From a checkpoint of a small transformer trained on Wikipedia: 2 heads of 64 (1 for keys and values), 8179 steps.
Each number is 500 + 50 x the weight over its row's rms, rounded and kept within 0 to 999. Layers, rows and columns count from 0. Numbers have three digits each. The size before them is the row's rms in percent of the matrix's.

# layer 3 MLP up, 320x128, rms 0.117, rows 214-256, columns 0-63
094:576465512524538531571547458548567543513533416542523529508437463523529522553543484587541554441546491493569493566480415486576567528538496478584501502503568520358417528482551585420435631465557564
090:460485490511536535613454535501430615542540384652493471413485505535503466542484538489579506482450514413491502523501545529558575463495546532480459491490517481446559499556618567463511472528451519
085:492500442513519410418555519513443420524424510580514536481542536521489354486531576465540506479519510525452474459481486430462433567383518622507457508553441426475529514492454533543478384492523457
113:471584523481449533488391528516561513525513555450511508568526426465478461383428488486528433519512465623483566511484448474504448463554499497547520487469447504443495544497492524559549556410484470
093:549526368561482459501425461509495539585472472462505517546391499580571423552407432560453458596507497473547526521441459461520527476456485453594472472585492510561473454546506520508434418450526615
105:548432518494521595566435548548487471517491598543444501516493448527439535471556460569455516548562462531498497457492567493495552551540453443454528487445471532519505461436414488539467443498502539
099:461560499419515505463551375457510437531525579540523468579392473478405513485548527429449552415540514413571508459404512486522581473507485564470519507524505474519534513565484576583538549567501496
097:433532448504572539514528421540410422539475442535439523416511373521476482442495466459430499481646442541511492558526581536510534400499529438493511557550447393573565589480413504506417482506562565
094:400485602472619457558429507488464533453468413469548520464469450483450541516575534490518462524446513407503406455547495416438545444448529508489543453481497537545455492458480491443583466496520528
108:486483546397542526487553534425429524553477461519527430542496470505496481533451517559414521559483442629521508479463507474548520542471556603475474542558491554559561534558380575485505576398532535
098:505412486545512511450466551558525540460532569621435435560472375459456602523503519587501520497561522501466490521477491472474521535448517466469511487507495533458501453416496354621457497538517545
092:503564475445496512454467563477576521475444496452544491534534485533511439523457587596467485524500460574519410519515536421484452532404520459615432468461469529520476495439603578434539583446559595
099:468508507570549585561544493420547497486483493590518467512536468454591564423495477483535589472450536490426491527527525509511473562483467401540479586479436465510468485338555419491481549509488417
103:543502542534406482596480531511443498391500558415520422505520549417464532566560518409469466455593484509473483563535536535561533483445463480467499506490443508541523545487508439536529542489476460
099:544469504602411469585443378517495523480450382520503435460483534536532529516457459434526547514500427558504544636547352490474544528412461505494490508441571462462431596507543508385532490535439398
103:357474504446432522473554484424463542476462468486450472513530572501590484526383431545583614499557527495417453586490514448416476462538515388462442466543475493499566475495446558571575497497479497
097:445587531516518443444539476540497525494475427486382549462497518574446412485454504539472415470487347529586467471515451459493543505554540399495495423579534526477532488538441611539586510567527533
100:438439522509450562520520500518526468474443474568511494467465556507530463483517503489562630520478532441513473524522551507602522434477579504475393502519521479519520533504560498428490446450478422
102:564501495561495469423486419578592427571511400406491447578542404423491414452474562513416559550482520493450421529560515388440521526506431543511466445478410452474495514471507502570526510510526547
099:507529576516529549504380492499552483528449619491446438456489526454507433520432537524473511487539395563506550562510511471491493497553440493547478448426467524568512445505508497575519632632414485
113:459396486523430595553628516566436509340443456594524534487496546516598524399445499466467538529419557436423373518499490602432537570505487444524528527489448523492517428485468436462566488428482498
099:467436470537517518432492507499506503497561440381528408537473527565468478460517506433540576513456546455545458563423559488448566494465459499599529535521387578551407476501549557607489502496525508
095:409530446547542442486495511576412500517621437475465383539491567505546504486506484525469513403527610483517457501464631516544558580465483573439519537499520568424549474540496450445594531525525549
097:452513428425457560502564487559465483452550531518507461555647454519475490458496433472504461516453455553552494537477582537514478531535494488532589552313508371521469391416427489522451496538503527
097:462444408469487483399486563525495484459576549446418477470530586451479449475577561554410449564531468483513471497597476547510527526450382542461502421423482492548418464473528427561555484515494522
107:507388536574537526482429569560564531557405636459544441464513513447509502489537498415541417468512485546515495545554490436433422519473416524491473551556542420521543454457460476544531453501491444
100:485504513538500401479406517498488475492517474507423504549515558462478448448507423420494427538472434417572481548474513573491559465519400502530502495382502495503445399532514448531530524575485503
097:490562515474523546450493433443557480550495542544467535564494486451574479423391454456458445455495539558452437540435477477437565478475440487571495561535492481455491520413615447433544454478516562
096:529457404483462471410512469505507514566417482496590424532505498481455459400558532455543480576458570506463478487451465458536456527457514484402507552563529485563500466429504524491490324549557506
100:540468465479581593473422473392565540567502581542444550410499441499591461474483494597515484476484508480521483526503436576503554480568605532580480506492462509413552520458526531502457468507481503
090:461531596450556503445515475556449475479428515555472582508556570469592603389572543487518447427605580549466494509493542535434444525509519515479394481523483513575474542567500465544579441500548443
099:517420543476447486446463430540495457520432526522513524471499565580493423459551473529485476473450492518535471518489444504458440472490425538508537453509453587576504489517516510456524524540505486
096:547561543451531460541476515522466502504466588503534483487460453493496495485544591586453528543523459503565427493410439394416505548420533442451485497600419425525581491493486500550517406517522494
092:419532494554515512568515465507493501552367430538440403497489477511483441576538567550503459450496542471525515524541544451467595524537616475456446552531496460479554541497418592432469568465544552
102:482461507470424480465624608520485418476534482441434531566582613428550457535466491411536429426562463448415515514523572501608438480531545478511487481511500483588424594521494547516527477475500507
099:511501456390425530409549410480514509521580505511540626558487499489460551515537521460446516530483517465603503495486456437536503508478496470442427362450473432429408445527557558548437465533499484
104:545510587501471491542453565525510451434568386487451483504476373363512484496475509539550539545524498408538470500460451489532490435395555440474493551538452435661431484441448485539496458526452497
093:449489490481477602541553468567498575462465524417513568456542470414424494478535441474490503606528506515481602480512614520486574504542457536493500518457469462526431413561544434550563651448567504
109:600521561489449478525504547472472522472587419552472536436498525499434454459524526522485403480517561468532514469480590580493585507519414485542442543557519585530456511473488513427442499478512537
101:582528466560457477457554429507479485517526531506488430500469392560447542464448465393585477538444474525456557537580458431422453531519526472514552566547617563447436468447580491478571539449377596
102:512469487475402522555519464470615492516481483521493458619537485449516598525467482486455507554463535520519520476533428492494419473540472546538485508460541415495425551499418618471462503470497482
096:473516499522536491453553510503413451520466514574489456511526497490506408504500519497515429440482418457584495502446496406490567519431446573441501534421493571489553452543447548521567399489458547
101:485524505517463503499483612490507467622507469473459588467531481571531436510442537516452549468466504544516449510509540441415409475551535473512575513531458523537485447513531507551519483388587510